Weights of a small GPT-style language model, trained from scratch on English Wikipedia.
Size: 10 heads of 32, MLP 1280 tanh GELU, 13.1M parameters.
Architecture: learned positions, biases.
Training: a variant of Adam for these matrices, 458M tokens, 6995 steps.
Each number is 200 + 20 x the weight over its row's rms, rounded and kept within 0 to 999. Layers, rows and columns count from 0. The size before them is the row's rms in percent of the matrix's.

# down: layer 6 MLP down (transposed), 1280x320, rms 0.0573, rows 1062-1104, columns 240-319
# up: layer 6 MLP up, 1280x320, rms 0.0566, rows 1063-1104, columns 240-319
down1062,097,214,214,175,180,138,226,199,206,198,209,177,249,189,193,177,202,253,231,198,192,170,195,176,196,208,172,186,208,175,199,196,201,203,182,185,212,218,210,192,218,221,193,236,220,191,169,251,187,179,214,195,190,213,253,185,203,208,164,185,188,223,176,165,192,185,193,164,225,204,169,197,190,227,220,193,206,173,189,193,224
up1063,107,187,227,189,172,213,177,196,215,193,173,225,197,193,214,173,190,214,193,191,172,222,240,184,208,168,215,209,202,206,170,176,205,206,169,181,203,187,221,191,184,184,190,212,194,168,195,203,195,173,206,211,237,198,189,221,204,211,237,180,199,190,201,162,229,165,190,209,229,222,207,194,211,181,173,210,191,222,192,178,188
down1063,106,218,232,203,170,212,216,172,186,209,182,194,197,181,196,184,222,190,188,180,209,195,216,193,204,239,186,228,196,196,196,217,212,170,237,229,193,189,239,243,166,204,191,188,189,188,199,178,221,218,177,208,137,222,184,203,218,222,226,192,184,199,235,222,212,206,219,196,177,178,192,201,187,219,188,202,231,191,165,206,189
up1064,108,187,198,212,190,209,222,202,209,195,186,209,208,190,193,203,227,219,201,217,195,181,235,201,214,226,205,225,213,245,191,211,191,220,200,215,214,199,203,213,209,197,215,184,225,179,169,195,233,200,196,166,211,231,196,187,206,204,222,179,199,164,169,184,174,180,176,202,194,214,203,250,200,237,190,215,194,225,195,212,165
down1064,108,231,206,213,194,184,173,185,218,180,202,203,178,217,222,218,216,168,200,169,176,204,181,213,215,214,183,188,194,212,164,173,234,216,202,199,208,212,202,196,235,231,230,167,207,217,229,196,211,192,240,173,179,220,222,216,215,204,200,200,200,205,247,206,184,244,203,192,209,142,199,188,178,226,238,220,190,206,202,196,217
up1065,099,190,223,204,156,208,181,205,193,212,206,200,190,236,195,168,239,205,175,202,207,192,233,186,214,213,205,215,221,230,204,166,189,180,182,208,208,200,229,202,193,259,215,172,213,159,183,223,177,208,192,157,210,194,212,140,158,192,231,190,251,189,199,174,208,206,208,209,178,197,202,221,208,176,217,220,220,186,204,215,196
down1065,096,221,213,219,217,197,190,226,158,200,192,214,231,204,196,196,185,230,190,198,205,181,171,187,196,181,210,210,189,192,188,187,202,189,191,230,201,213,189,239,146,196,182,230,198,180,197,204,178,225,203,187,188,202,231,172,203,178,196,215,198,202,190,227,179,180,206,170,199,177,213,221,212,180,218,186,174,198,199,207,173
up1066,096,155,217,166,196,203,222,166,189,204,202,192,189,190,207,198,195,223,184,185,237,196,248,221,188,183,238,226,193,163,202,188,196,210,190,237,179,162,199,175,193,220,168,212,191,216,197,230,165,217,201,175,222,227,190,208,187,221,206,191,203,197,194,177,170,169,201,230,202,212,198,185,182,219,212,219,210,229,200,213,184
down1066,090,196,192,216,225,205,190,182,211,206,213,210,225,202,183,178,178,173,192,187,210,203,219,227,238,197,196,231,236,205,192,224,218,218,194,179,191,212,194,220,222,184,214,228,187,190,189,222,205,201,222,235,173,200,198,196,214,192,207,183,211,200,235,213,185,189,184,190,173,201,184,169,160,200,239,189,200,157,207,195,220
up1067,107,192,223,202,201,210,198,194,199,192,169,218,198,185,172,209,202,167,178,192,178,202,180,184,199,203,213,187,226,193,193,200,202,212,210,212,194,218,196,187,185,188,226,199,176,167,215,230,222,228,202,208,206,199,172,207,223,215,223,205,182,201,176,201,191,200,179,224,196,194,223,245,186,206,196,208,198,234,212,199,207
down1067,105,192,239,175,216,248,146,221,181,235,213,214,183,195,218,220,169,209,223,163,216,178,210,191,216,213,180,180,196,166,199,196,238,176,208,216,187,166,180,180,191,173,200,194,218,216,194,184,180,200,238,177,198,217,203,185,216,196,216,187,130,221,159,199,200,205,202,207,168,203,186,187,216,188,182,192,195,193,220,174,218
up1068,108,234,189,213,200,224,202,179,167,214,229,191,174,173,223,183,202,221,188,223,151,196,191,185,209,193,214,154,201,203,217,209,212,211,225,201,197,176,222,185,210,228,227,189,199,205,197,185,203,197,189,195,196,195,204,217,190,170,225,197,191,217,209,196,213,210,174,223,218,203,167,190,224,239,205,232,228,200,195,208,178
down1068,104,221,193,193,230,229,162,233,228,200,213,192,213,173,182,175,198,175,174,214,197,174,202,176,192,191,226,201,217,180,207,171,212,195,208,215,200,230,201,165,191,205,178,207,203,141,199,196,202,192,213,207,185,177,189,207,185,203,179,221,205,240,185,216,163,193,223,233,170,230,208,207,188,197,206,208,204,176,216,202,225
up1069,106,197,171,202,172,212,210,177,219,191,192,165,212,200,202,171,205,256,197,197,198,181,223,172,213,207,192,204,241,209,192,172,215,188,224,216,223,204,179,204,209,206,220,211,180,195,185,180,203,216,214,199,205,164,182,166,206,179,195,167,184,192,184,183,195,209,198,194,201,170,235,232,238,209,190,214,252,192,173,190,170
down1069,103,221,209,189,219,200,167,198,206,215,185,149,182,231,236,199,209,183,217,171,211,164,185,210,217,178,217,224,211,176,213,217,167,215,229,226,183,205,176,202,234,185,189,241,200,181,201,234,212,197,183,197,244,207,228,195,239,207,209,248,218,201,220,216,210,235,250,178,159,178,201,194,202,195,215,230,194,214,186,171,217
up1070,097,199,212,151,206,243,206,228,199,175,185,209,216,247,225,214,217,185,182,222,159,205,164,207,203,186,212,205,194,187,172,191,210,174,221,189,223,180,216,177,179,167,166,187,186,188,205,226,225,206,215,206,207,220,175,202,170,191,208,203,224,205,198,154,180,217,170,197,220,194,200,212,202,219,209,168,228,228,182,215,245
down1070,096,230,186,210,186,225,214,213,200,202,207,191,195,247,212,180,178,215,179,199,172,229,174,218,216,210,187,196,209,228,173,227,173,201,208,183,207,170,205,187,206,184,186,165,196,156,210,203,205,196,205,184,194,201,199,213,207,198,211,225,225,186,204,178,213,191,209,221,246,173,207,215,207,211,191,183,206,227,203,210,173
up1071,096,189,221,219,162,177,195,188,187,213,204,195,178,197,189,159,233,233,180,204,208,189,212,208,187,175,224,192,185,201,207,255,197,205,202,214,220,191,240,207,194,218,180,206,217,198,213,235,222,200,215,211,213,229,221,192,207,199,223,210,176,169,186,205,197,191,191,187,208,198,217,195,185,235,173,245,199,202,197,193,214
down1071,093,173,197,203,174,215,210,201,199,200,191,229,206,185,213,184,214,212,190,186,209,213,226,198,202,189,217,213,164,221,210,157,228,234,184,168,178,216,204,204,283,212,215,205,193,206,165,193,228,203,197,243,200,190,208,179,192,190,194,198,208,191,206,233,182,182,214,187,199,172,238,194,239,198,237,212,163,204,234,178,220
up1072,097,229,193,199,243,225,213,181,220,174,213,192,197,240,220,188,200,193,211,220,184,206,211,196,177,178,217,171,185,185,236,191,190,187,188,209,188,197,201,214,229,199,211,216,182,199,163,145,202,214,211,189,191,219,195,218,164,234,227,203,182,219,184,210,201,203,183,211,192,245,174,169,211,199,218,243,163,173,182,188,187
down1072,099,191,207,210,189,203,221,175,200,221,178,188,205,188,173,182,198,202,214,207,208,224,204,168,198,185,201,193,174,183,225,209,225,218,213,190,204,220,218,179,223,201,222,194,174,190,204,232,221,227,234,206,219,238,212,216,228,212,192,178,221,203,213,202,184,214,198,199,204,236,196,199,199,186,207,195,200,178,213,197,173
up1073,095,209,233,214,182,208,197,206,201,202,214,218,201,192,209,179,202,240,217,197,175,196,193,195,195,228,228,170,221,176,178,194,184,163,235,195,204,180,189,180,205,216,222,185,189,188,179,186,224,184,249,196,221,184,185,214,200,226,200,184,233,201,223,190,182,198,219,165,207,210,212,221,189,220,173,160,228,204,194,183,186
down1073,098,196,188,231,183,171,242,181,198,226,188,210,203,171,205,214,197,202,193,222,226,198,188,169,202,198,193,177,179,214,162,176,179,177,196,196,177,206,156,221,191,194,185,202,195,186,197,196,194,202,189,173,175,194,218,184,198,221,246,179,199,204,199,187,206,201,192,209,213,197,231,175,175,209,224,218,165,201,232,183,242
up1074,094,203,220,231,191,218,216,208,178,198,188,215,192,198,204,188,196,172,166,225,212,219,216,214,202,207,204,196,201,214,189,186,215,232,211,193,160,203,211,197,249,187,222,182,167,197,195,206,190,215,183,210,231,214,215,193,236,197,185,197,204,215,188,224,189,185,217,189,191,164,200,192,207,210,222,200,175,178,190,161,227
down1074,086,219,191,149,186,191,202,186,226,195,216,185,191,186,197,200,236,170,225,195,197,202,226,165,184,219,211,189,145,174,230,204,221,207,218,204,211,198,184,203,196,201,210,189,201,179,195,177,201,180,192,204,209,218,179,188,193,208,172,193,191,172,205,201,190,215,211,236,205,239,187,179,197,227,212,200,184,184,184,201,195
up1075,116,186,212,214,173,223,215,175,177,179,205,251,153,202,176,196,218,204,234,180,190,195,187,218,184,199,214,189,206,185,224,178,223,210,201,205,232,175,177,190,190,222,183,209,168,192,152,223,213,217,186,175,219,208,207,186,195,210,242,194,219,147,230,186,199,196,213,197,239,191,189,191,212,244,228,172,214,208,200,211,187
down1075,135,185,171,182,202,207,204,181,208,190,219,235,217,198,176,188,192,191,231,205,190,211,166,188,200,187,199,185,189,183,186,171,234,181,192,204,182,176,202,197,184,218,209,218,207,212,213,208,204,213,179,160,211,209,225,209,224,206,195,217,190,174,196,195,129,215,175,232,206,174,203,225,167,241,238,156,222,169,187,195,202
up1076,100,183,224,242,233,159,227,208,206,184,182,228,196,166,190,209,209,197,228,195,175,226,237,192,216,190,212,202,194,211,203,216,208,239,138,185,173,157,188,190,206,192,200,240,196,205,221,198,178,176,175,204,231,199,215,232,199,232,199,157,206,205,224,189,183,200,172,185,213,194,211,207,192,228,208,204,260,197,204,180,209
down1076,090,198,205,198,188,206,206,235,211,195,186,184,228,166,201,205,214,217,187,203,158,199,229,191,211,207,181,209,210,213,181,210,204,194,216,205,178,204,179,205,230,216,203,222,194,176,198,185,175,193,250,224,220,193,228,202,245,245,177,195,206,185,176,205,195,217,197,186,212,197,213,189,168,177,200,190,216,203,243,182,214
up1077,096,227,217,226,190,197,231,204,195,179,210,162,174,217,220,187,185,213,211,211,202,192,164,211,200,213,192,187,233,186,172,186,188,218,172,195,172,179,219,205,212,212,187,209,190,190,183,206,199,192,210,190,232,192,219,193,206,168,227,167,188,196,201,182,187,190,213,206,189,205,229,195,195,202,215,164,214,175,227,149,232
down1077,094,209,195,196,194,155,191,229,226,236,189,244,201,236,197,211,217,212,180,208,227,208,213,191,195,186,207,201,226,207,189,231,220,173,173,230,183,205,193,201,182,212,162,225,170,193,157,209,196,219,200,208,177,177,194,190,203,195,152,255,184,162,226,190,184,190,193,213,216,161,187,193,219,189,186,204,166,212,215,187,192
up1078,100,187,154,213,197,211,192,198,212,222,168,193,233,187,222,185,175,192,204,200,204,197,197,216,199,191,180,191,198,157,212,204,203,189,186,197,164,211,165,191,190,227,190,195,180,185,173,215,199,163,218,191,207,188,168,193,174,187,191,188,197,161,202,215,175,223,200,197,190,203,176,224,201,188,186,207,226,175,181,151,226
down1078,107,191,209,154,229,176,183,174,167,187,194,204,193,217,154,183,186,234,208,185,203,222,229,186,172,188,202,208,197,193,206,193,188,161,182,221,233,242,227,207,187,192,183,210,231,198,175,208,208,225,196,190,200,187,180,192,183,162,166,192,210,192,218,195,237,177,247,205,209,194,219,233,216,235,211,200,192,192,182,195,173
up1079,108,220,198,207,206,200,223,202,185,205,180,179,194,211,194,200,203,225,212,223,199,187,190,200,207,221,205,210,219,216,201,199,191,195,206,157,193,178,169,219,194,204,239,191,176,207,219,170,229,170,211,226,165,195,211,190,217,234,227,196,218,187,219,207,173,186,205,216,234,247,208,210,219,203,223,199,208,188,168,185,202
down1079,111,188,186,191,188,242,190,197,197,206,209,208,208,181,219,200,195,193,185,199,168,168,213,184,180,212,193,182,187,196,212,187,204,223,178,193,223,193,202,171,222,233,199,211,183,236,200,214,209,173,212,203,218,200,219,220,156,210,211,215,171,224,198,192,206,187,171,178,201,203,221,179,175,199,210,177,177,218,225,197,215
up1080,117,197,232,184,189,187,216,206,214,245,190,192,192,207,200,214,212,211,214,210,187,215,178,182,204,214,202,194,208,185,162,213,173,201,195,207,198,197,164,163,174,206,238,213,196,186,239,182,245,213,178,225,214,238,229,205,170,201,212,196,213,149,208,169,147,168,203,234,225,231,213,172,225,204,220,202,201,174,174,200,183
down1080,129,203,202,168,202,196,220,177,177,225,202,178,232,226,220,192,183,225,215,180,169,199,197,178,203,210,195,191,219,161,215,215,196,167,229,234,186,201,185,164,169,202,203,190,207,204,185,170,181,228,198,177,200,182,216,161,214,220,218,221,217,191,221,227,221,194,198,214,201,213,178,188,224,196,226,213,224,222,194,225,201
up1081,090,209,192,213,198,185,222,218,179,204,166,205,172,208,190,192,226,204,236,187,197,198,207,198,181,203,215,187,213,195,205,201,208,212,189,176,184,185,197,173,203,188,240,247,164,225,189,214,205,206,216,212,214,175,171,164,213,204,192,189,170,201,227,214,195,167,199,186,222,188,164,195,188,171,181,190,205,217,194,211,198
down1081,095,240,194,208,206,163,243,215,188,189,206,220,200,197,186,205,212,192,189,238,193,230,194,225,210,193,215,196,218,197,198,201,215,192,186,228,188,210,215,179,207,226,211,232,200,206,222,228,206,211,234,185,191,194,193,196,220,206,196,204,212,187,246,220,221,204,196,185,209,176,189,169,195,172,178,210,167,208,168,218,170
up1082,103,197,216,213,177,194,198,195,225,219,206,212,205,154,221,183,195,203,222,219,192,178,213,184,204,230,202,219,201,211,162,171,212,211,222,198,212,193,175,206,186,228,239,208,174,223,209,195,228,152,229,173,223,195,213,223,221,213,194,176,189,200,212,182,186,207,185,215,249,206,217,235,217,210,215,199,207,196,172,206,199
down1082,099,243,199,172,226,220,189,192,192,197,197,229,228,181,247,207,191,211,187,178,204,212,215,222,232,199,199,193,185,186,166,189,223,181,198,207,217,198,177,198,206,203,227,202,234,180,190,226,206,206,191,191,189,183,189,247,187,178,210,226,201,213,211,172,211,243,204,215,225,172,180,210,190,221,224,213,196,182,202,189,188
up1083,101,164,198,197,201,189,204,210,189,191,202,191,171,193,192,188,218,204,221,209,245,216,191,208,188,231,206,172,191,248,255,238,201,213,198,183,215,167,182,197,218,222,191,192,178,190,174,230,231,227,220,197,201,211,195,194,185,169,215,214,235,178,212,201,227,223,203,201,194,195,170,202,181,206,209,253,175,200,159,195,177
down1083,103,187,227,204,206,214,202,204,191,212,197,200,204,231,168,177,212,221,181,181,207,159,179,180,206,213,223,235,200,218,211,192,221,223,217,244,237,231,181,161,213,227,201,175,216,171,214,198,222,191,221,197,173,199,188,159,157,215,197,197,207,209,204,181,231,227,206,193,230,195,195,234,215,220,186,178,195,186,190,190,222
up1084,098,195,219,205,188,208,232,196,211,197,185,182,200,164,195,226,233,227,188,219,198,196,197,232,179,189,210,203,226,222,223,214,209,192,187,188,238,178,151,193,191,189,201,212,222,175,185,202,217,172,167,183,216,229,197,202,177,231,223,200,238,176,212,202,181,207,224,147,185,222,239,194,207,213,172,202,198,203,194,190,243
down1084,094,186,225,179,213,174,207,188,239,197,189,160,202,190,221,158,208,211,189,212,203,232,222,217,219,210,153,235,192,201,188,203,216,230,207,189,200,195,201,193,157,185,178,186,161,202,203,220,186,224,208,224,183,193,217,187,203,210,196,185,217,183,155,197,214,208,158,230,225,163,183,201,190,228,200,195,220,195,200,234,213
up1085,129,173,184,241,168,184,200,149,181,212,200,208,205,178,218,178,212,236,181,179,184,213,208,178,198,204,205,226,215,179,181,204,224,188,204,178,229,177,225,194,213,221,228,208,207,181,200,207,172,145,163,176,244,196,221,180,216,189,217,204,226,174,185,209,203,205,194,206,222,214,182,211,225,215,179,174,214,223,199,167,166
down1085,118,195,177,233,189,172,222,191,230,213,195,229,276,170,216,224,166,237,199,168,218,212,217,206,225,190,165,202,232,164,225,171,224,177,192,188,192,243,184,195,180,184,223,233,222,212,208,207,215,185,208,207,203,185,221,201,213,200,203,228,197,203,232,170,245,192,178,215,207,217,195,185,233,171,157,222,225,213,211,175,190
up1086,108,214,224,178,189,240,209,214,198,225,202,202,183,174,207,203,205,221,171,224,216,213,218,187,179,231,213,198,223,211,183,212,183,200,184,231,175,215,189,230,208,193,220,220,220,177,208,209,214,199,193,208,205,213,195,173,219,225,230,189,217,198,191,204,184,217,204,213,209,182,191,221,199,225,188,233,206,209,178,193,182
down1086,109,174,205,199,198,222,224,191,208,196,222,176,207,192,218,199,210,172,224,210,216,209,196,185,178,219,164,176,186,166,206,194,222,203,158,179,172,199,193,181,225,186,243,204,232,187,233,211,182,187,214,186,183,184,151,217,170,208,175,216,206,196,182,226,203,208,218,213,225,216,198,190,182,192,212,201,243,209,226,161,213
up1087,106,206,197,218,213,171,193,182,212,186,197,166,179,177,199,174,235,163,213,219,230,185,222,210,180,197,224,184,199,177,192,188,244,174,227,173,174,172,202,174,231,191,193,169,148,203,179,198,181,205,221,202,235,194,196,204,225,215,202,194,145,181,206,186,173,210,193,226,194,195,216,184,181,207,210,217,241,151,155,179,197
down1087,107,201,170,230,235,206,200,224,189,213,247,167,198,173,210,171,180,161,188,205,211,215,211,185,181,190,210,195,206,191,249,192,185,194,183,204,240,201,222,178,198,217,198,161,219,191,199,161,199,233,193,185,212,211,197,205,168,207,207,254,195,205,202,226,182,186,208,183,219,191,189,188,220,189,187,196,234,219,191,176,172
up1088,092,187,234,198,196,218,201,192,160,185,220,202,182,217,207,172,240,205,208,194,196,175,261,182,208,172,196,192,194,194,208,229,237,178,205,217,220,168,245,206,242,176,188,202,191,197,172,202,206,194,218,211,207,222,205,197,214,211,192,217,170,186,221,241,209,208,217,193,199,210,179,221,199,234,169,226,216,201,223,200,214
down1088,088,244,186,188,164,222,188,211,207,230,208,193,180,192,217,231,196,198,211,186,207,204,175,205,229,190,183,201,173,209,210,194,197,216,238,176,182,185,184,237,221,213,213,210,193,206,213,187,174,201,211,183,191,162,212,189,227,201,182,196,199,198,203,182,226,176,194,191,176,226,194,184,188,176,150,217,171,199,193,227,191
up1089,091,168,221,184,158,236,211,186,180,184,178,225,185,186,169,184,206,181,179,211,224,178,196,217,184,210,236,214,212,228,200,191,215,194,214,207,181,177,158,151,194,235,206,218,215,197,194,175,207,193,190,225,214,221,201,196,205,220,230,200,181,197,245,200,194,193,185,178,226,220,184,218,197,224,216,213,159,173,212,202,220
down1089,089,215,200,229,224,204,165,178,208,164,208,190,228,207,234,201,219,194,171,164,242,175,211,207,193,212,206,200,203,218,201,191,185,218,171,202,187,185,185,188,218,187,188,188,196,165,173,224,205,178,199,231,197,139,204,220,216,182,197,205,204,194,173,211,193,234,215,205,189,204,203,202,181,197,248,178,205,207,205,217,210
up1090,099,185,227,216,203,214,222,180,217,190,192,200,199,231,191,175,241,214,225,192,190,184,207,218,180,207,228,228,203,225,219,181,190,176,196,187,176,182,183,199,207,235,201,200,166,186,161,233,202,212,219,183,231,198,251,209,178,210,184,180,215,219,229,233,201,209,189,202,200,180,158,220,202,180,203,213,189,184,189,190,216
down1090,102,180,225,173,216,198,211,235,206,185,237,201,196,206,222,222,220,166,221,191,169,184,193,212,229,200,231,161,232,199,237,191,180,179,186,183,194,149,218,223,165,201,195,182,170,213,215,197,193,208,202,175,205,208,197,164,222,191,239,206,203,190,220,197,163,211,220,157,188,202,211,208,173,211,214,180,197,212,219,190,195
up1091,105,198,183,239,190,154,195,214,209,195,203,190,183,164,227,184,250,184,224,209,208,188,191,177,215,188,215,183,228,194,194,237,171,204,210,172,174,201,189,199,255,180,182,174,176,220,195,205,222,190,199,212,213,160,194,181,208,264,195,179,209,219,206,250,211,196,172,204,174,190,213,193,214,200,220,234,216,181,201,151,199
down1091,103,174,198,197,197,212,219,182,187,224,213,187,218,196,196,204,199,210,194,216,216,196,201,185,182,198,174,173,205,166,194,202,199,143,210,207,214,172,218,222,203,231,207,216,192,205,168,235,197,173,232,181,209,199,208,202,220,234,210,201,172,208,214,171,177,188,257,229,207,183,190,200,183,197,211,195,199,189,176,197,210
up1092,109,240,160,205,198,203,207,195,185,202,208,197,200,237,210,210,197,209,179,206,172,227,203,210,206,203,213,210,207,224,186,232,225,197,171,190,195,205,200,205,231,198,199,179,194,147,193,230,204,192,204,179,215,223,179,161,216,215,236,221,207,163,167,217,235,230,188,210,160,198,204,214,193,193,198,193,186,197,205,209,195
down1092,117,236,172,202,211,208,201,208,192,159,193,179,213,206,165,189,161,207,218,189,218,164,174,200,177,197,249,192,213,231,212,220,187,181,203,182,213,212,162,175,213,199,189,218,201,197,227,216,181,189,204,152,199,156,208,239,171,189,217,195,229,192,214,191,242,229,203,178,183,177,191,218,167,250,218,188,196,175,219,241,207
up1093,102,173,192,202,183,216,192,246,191,214,231,207,183,179,192,180,202,224,179,197,160,203,195,196,198,199,203,170,186,181,208,195,201,201,195,245,212,158,165,215,200,169,185,229,216,189,212,202,212,179,234,210,205,214,197,181,152,209,200,173,228,203,207,203,199,227,202,231,206,190,197,192,222,207,138,201,225,204,191,201,193
down1093,100,193,191,200,216,190,201,158,205,171,232,191,198,195,185,198,199,212,182,187,196,202,221,185,174,219,203,206,164,242,212,230,179,196,180,215,225,246,191,206,179,202,207,233,216,227,156,213,199,180,237,202,199,178,246,222,219,211,174,210,205,195,201,186,211,230,221,218,217,192,186,220,235,169,201,182,203,220,206,220,192
up1094,100,193,206,219,184,182,215,205,165,189,200,206,162,236,197,190,211,188,207,212,226,200,200,209,224,190,208,183,222,201,181,223,208,186,209,202,207,199,204,235,210,179,192,170,215,183,178,205,210,182,198,210,218,215,220,172,190,223,225,219,216,201,178,202,195,212,225,190,186,260,188,226,206,203,216,219,190,188,178,187,219
down1094,103,180,203,196,210,199,197,207,200,226,231,201,215,181,199,191,187,219,231,189,198,190,180,195,221,181,164,179,166,236,218,231,221,204,183,226,163,202,235,179,212,198,172,186,191,208,206,223,201,185,197,201,192,206,166,183,193,198,215,190,187,171,212,188,253,218,174,177,187,222,154,216,179,195,160,172,186,218,204,176,200
up1095,091,169,180,240,200,184,185,206,198,208,200,184,178,196,200,202,220,226,230,168,178,228,185,209,176,196,217,224,218,224,216,210,179,167,176,201,198,195,191,186,232,194,232,200,204,201,228,225,193,185,177,201,186,226,182,189,220,206,198,188,174,184,224,184,200,191,170,167,213,188,174,183,234,237,190,195,190,185,204,173,198
down1095,086,192,196,188,215,186,197,197,183,184,194,216,217,190,219,200,194,199,192,202,214,183,221,207,219,221,164,171,207,167,205,159,229,225,226,204,229,181,205,216,230,177,224,197,215,193,205,193,195,204,223,180,231,187,227,183,197,202,223,151,207,222,177,217,208,177,204,193,185,200,191,150,169,178,188,188,248,207,218,165,185
up1096,110,188,211,206,184,189,193,193,185,198,205,201,198,252,188,192,206,173,207,257,177,226,188,214,190,145,216,184,202,164,229,216,187,212,181,162,190,191,214,212,215,212,197,239,200,195,180,199,185,184,214,179,201,182,206,204,190,208,185,206,192,190,208,193,223,189,160,179,187,195,211,242,167,221,207,214,181,205,188,144,215
down1096,115,169,206,191,207,201,222,190,189,190,249,199,231,232,196,219,230,157,201,220,209,200,221,181,183,195,202,187,170,185,233,215,154,193,173,189,195,178,195,218,183,171,209,212,213,199,200,191,187,188,213,195,199,209,191,209,203,203,174,224,191,182,196,188,210,191,185,139,190,227,190,198,204,227,198,225,176,181,227,152,199
up1097,093,169,198,226,181,219,203,211,179,234,205,174,197,175,188,225,191,187,237,219,187,219,208,232,199,165,236,213,224,215,232,193,214,221,206,188,207,241,214,176,189,188,202,236,159,192,195,197,220,237,231,181,195,214,187,221,165,196,241,176,212,182,188,191,176,221,200,202,211,194,174,212,247,228,200,170,224,184,213,202,204
down1097,088,208,210,170,224,188,171,200,146,212,222,252,208,184,212,178,189,201,194,209,211,188,190,234,184,192,189,198,155,183,197,190,196,163,168,190,195,225,161,200,241,229,216,239,185,197,183,222,169,176,175,203,170,182,179,182,209,219,217,223,246,175,204,218,186,169,213,205,204,201,223,225,189,160,189,201,194,183,208,205,219
up1098,096,219,206,177,172,203,176,177,187,229,182,175,200,239,165,216,222,207,192,212,226,198,217,194,189,204,199,245,238,233,185,206,188,193,164,200,203,211,190,202,164,184,203,204,197,207,178,197,229,232,206,180,216,198,186,199,185,184,214,218,198,210,178,177,192,219,213,216,216,224,159,196,201,195,232,205,198,200,220,194,197
down1098,094,169,211,219,217,209,206,164,194,164,219,207,211,195,193,176,227,203,213,212,184,176,224,183,208,206,187,219,183,198,209,171,214,271,220,183,183,196,188,222,197,234,210,171,219,195,176,231,199,174,209,199,182,204,210,222,225,210,196,185,204,169,191,196,191,204,195,205,177,178,209,209,212,220,197,179,205,213,200,158,208
up1099,084,222,193,189,215,197,207,199,177,184,165,193,190,149,199,182,204,176,175,212,198,180,180,219,196,228,204,204,209,201,188,197,181,218,183,164,222,224,201,205,206,197,224,233,214,178,221,225,192,206,194,232,211,191,196,225,198,161,198,205,188,197,204,233,197,210,194,196,172,187,227,186,212,208,193,172,207,231,175,158,201
down1099,074,210,204,182,177,177,187,179,185,221,217,191,182,189,197,179,206,225,171,209,189,188,199,238,227,205,193,204,161,209,180,207,233,209,204,217,240,192,195,221,217,205,218,212,194,204,168,205,216,204,191,215,191,216,184,212,183,165,206,180,194,218,208,194,204,183,215,197,157,203,206,181,212,179,216,206,193,216,179,215,177
up1100,106,211,202,192,209,197,204,171,182,231,224,186,205,191,179,198,209,207,214,235,190,173,202,162,176,206,208,155,205,185,177,192,217,231,230,177,212,198,207,154,204,193,216,209,205,189,204,194,153,192,217,212,239,220,226,187,200,226,201,199,230,218,201,218,201,252,200,192,208,177,213,240,223,235,190,206,212,203,152,203,219
down1100,108,185,179,201,218,176,214,202,214,227,237,189,219,157,228,213,193,206,198,217,235,181,209,216,208,188,219,183,243,168,208,168,165,173,244,206,166,208,192,197,206,191,206,225,228,199,170,208,201,170,186,193,208,194,190,188,202,193,207,236,170,177,203,207,180,249,205,208,169,238,183,207,198,195,210,208,181,206,178,201,204
up1101,090,197,172,228,206,195,199,181,156,200,204,213,164,174,222,192,179,224,172,276,214,196,201,202,199,181,199,204,185,215,219,212,190,194,196,201,181,181,176,202,223,178,168,214,194,200,192,205,235,208,231,209,205,195,150,209,147,181,197,174,218,194,182,219,207,210,196,212,264,209,200,207,153,219,221,165,194,218,198,218,208
down1101,088,168,206,162,177,199,198,192,190,219,199,232,206,193,199,192,207,222,221,181,217,200,191,167,218,241,202,170,208,219,203,198,243,187,217,198,184,211,221,184,233,184,201,226,200,182,213,189,219,223,180,211,180,165,169,215,209,226,222,205,148,256,208,169,200,212,200,201,173,180,208,202,201,160,172,199,203,156,196,237,199
up1102,108,189,195,168,193,216,204,166,216,207,167,211,207,179,237,219,196,237,239,200,172,184,207,205,135,175,204,215,197,193,206,232,222,215,197,210,212,190,182,226,168,197,234,197,195,206,168,173,199,232,166,189,204,208,175,194,196,190,188,184,217,193,196,228,203,192,187,213,165,207,220,203,184,201,204,198,191,206,203,207,224
down1102,109,194,205,228,216,214,198,206,231,195,211,218,239,212,189,229,186,175,202,162,217,216,178,197,221,212,181,187,174,212,203,217,234,162,189,216,229,228,194,199,209,204,193,229,200,190,198,213,207,176,202,196,227,224,208,175,177,217,178,198,197,201,208,221,216,211,202,170,213,178,216,200,152,194,176,181,213,184,191,171,206
up1103,109,191,238,213,179,213,202,207,201,232,190,166,180,193,180,212,202,208,214,221,181,211,230,209,196,225,201,177,220,220,192,201,210,194,178,235,203,222,188,181,194,207,198,198,204,203,204,216,195,180,229,190,219,201,199,167,177,220,213,211,221,199,219,198,200,203,176,170,189,188,179,165,209,197,230,176,181,205,213,218,167
down1103,107,164,187,194,192,191,131,209,241,190,193,209,181,166,210,209,198,175,154,205,196,197,208,201,224,207,227,209,220,164,236,210,204,216,198,211,175,174,186,183,205,207,194,166,183,183,181,180,178,218,226,248,210,217,253,191,168,231,196,250,211,180,207,231,181,196,224,189,194,197,195,227,217,207,212,175,208,224,180,183,177
up1104,101,170,185,227,161,216,181,185,225,189,189,202,203,223,206,184,221,228,231,235,200,177,199,179,207,207,201,224,222,222,209,222,226,222,154,212,199,199,180,198,174,211,175,207,163,183,179,210,196,187,201,190,210,192,215,207,187,174,190,189,195,177,176,176,184,192,183,201,219,207,200,208,192,206,221,241,241,212,214,194,206
down1104,097,207,184,172,215,204,183,206,178,201,214,218,223,211,161,225,200,195,214,182,246,179,176,170,186,200,193,181,184,197,205,227,218,187,263,216,183,236,216,193,228,181,163,187,177,206,154,201,172,169,209,185,196,216,201,208,198,183,197,185,210,203,233,218,184,182,223,180,220,197,222,205,214,211,241,223,207,181,202,211,157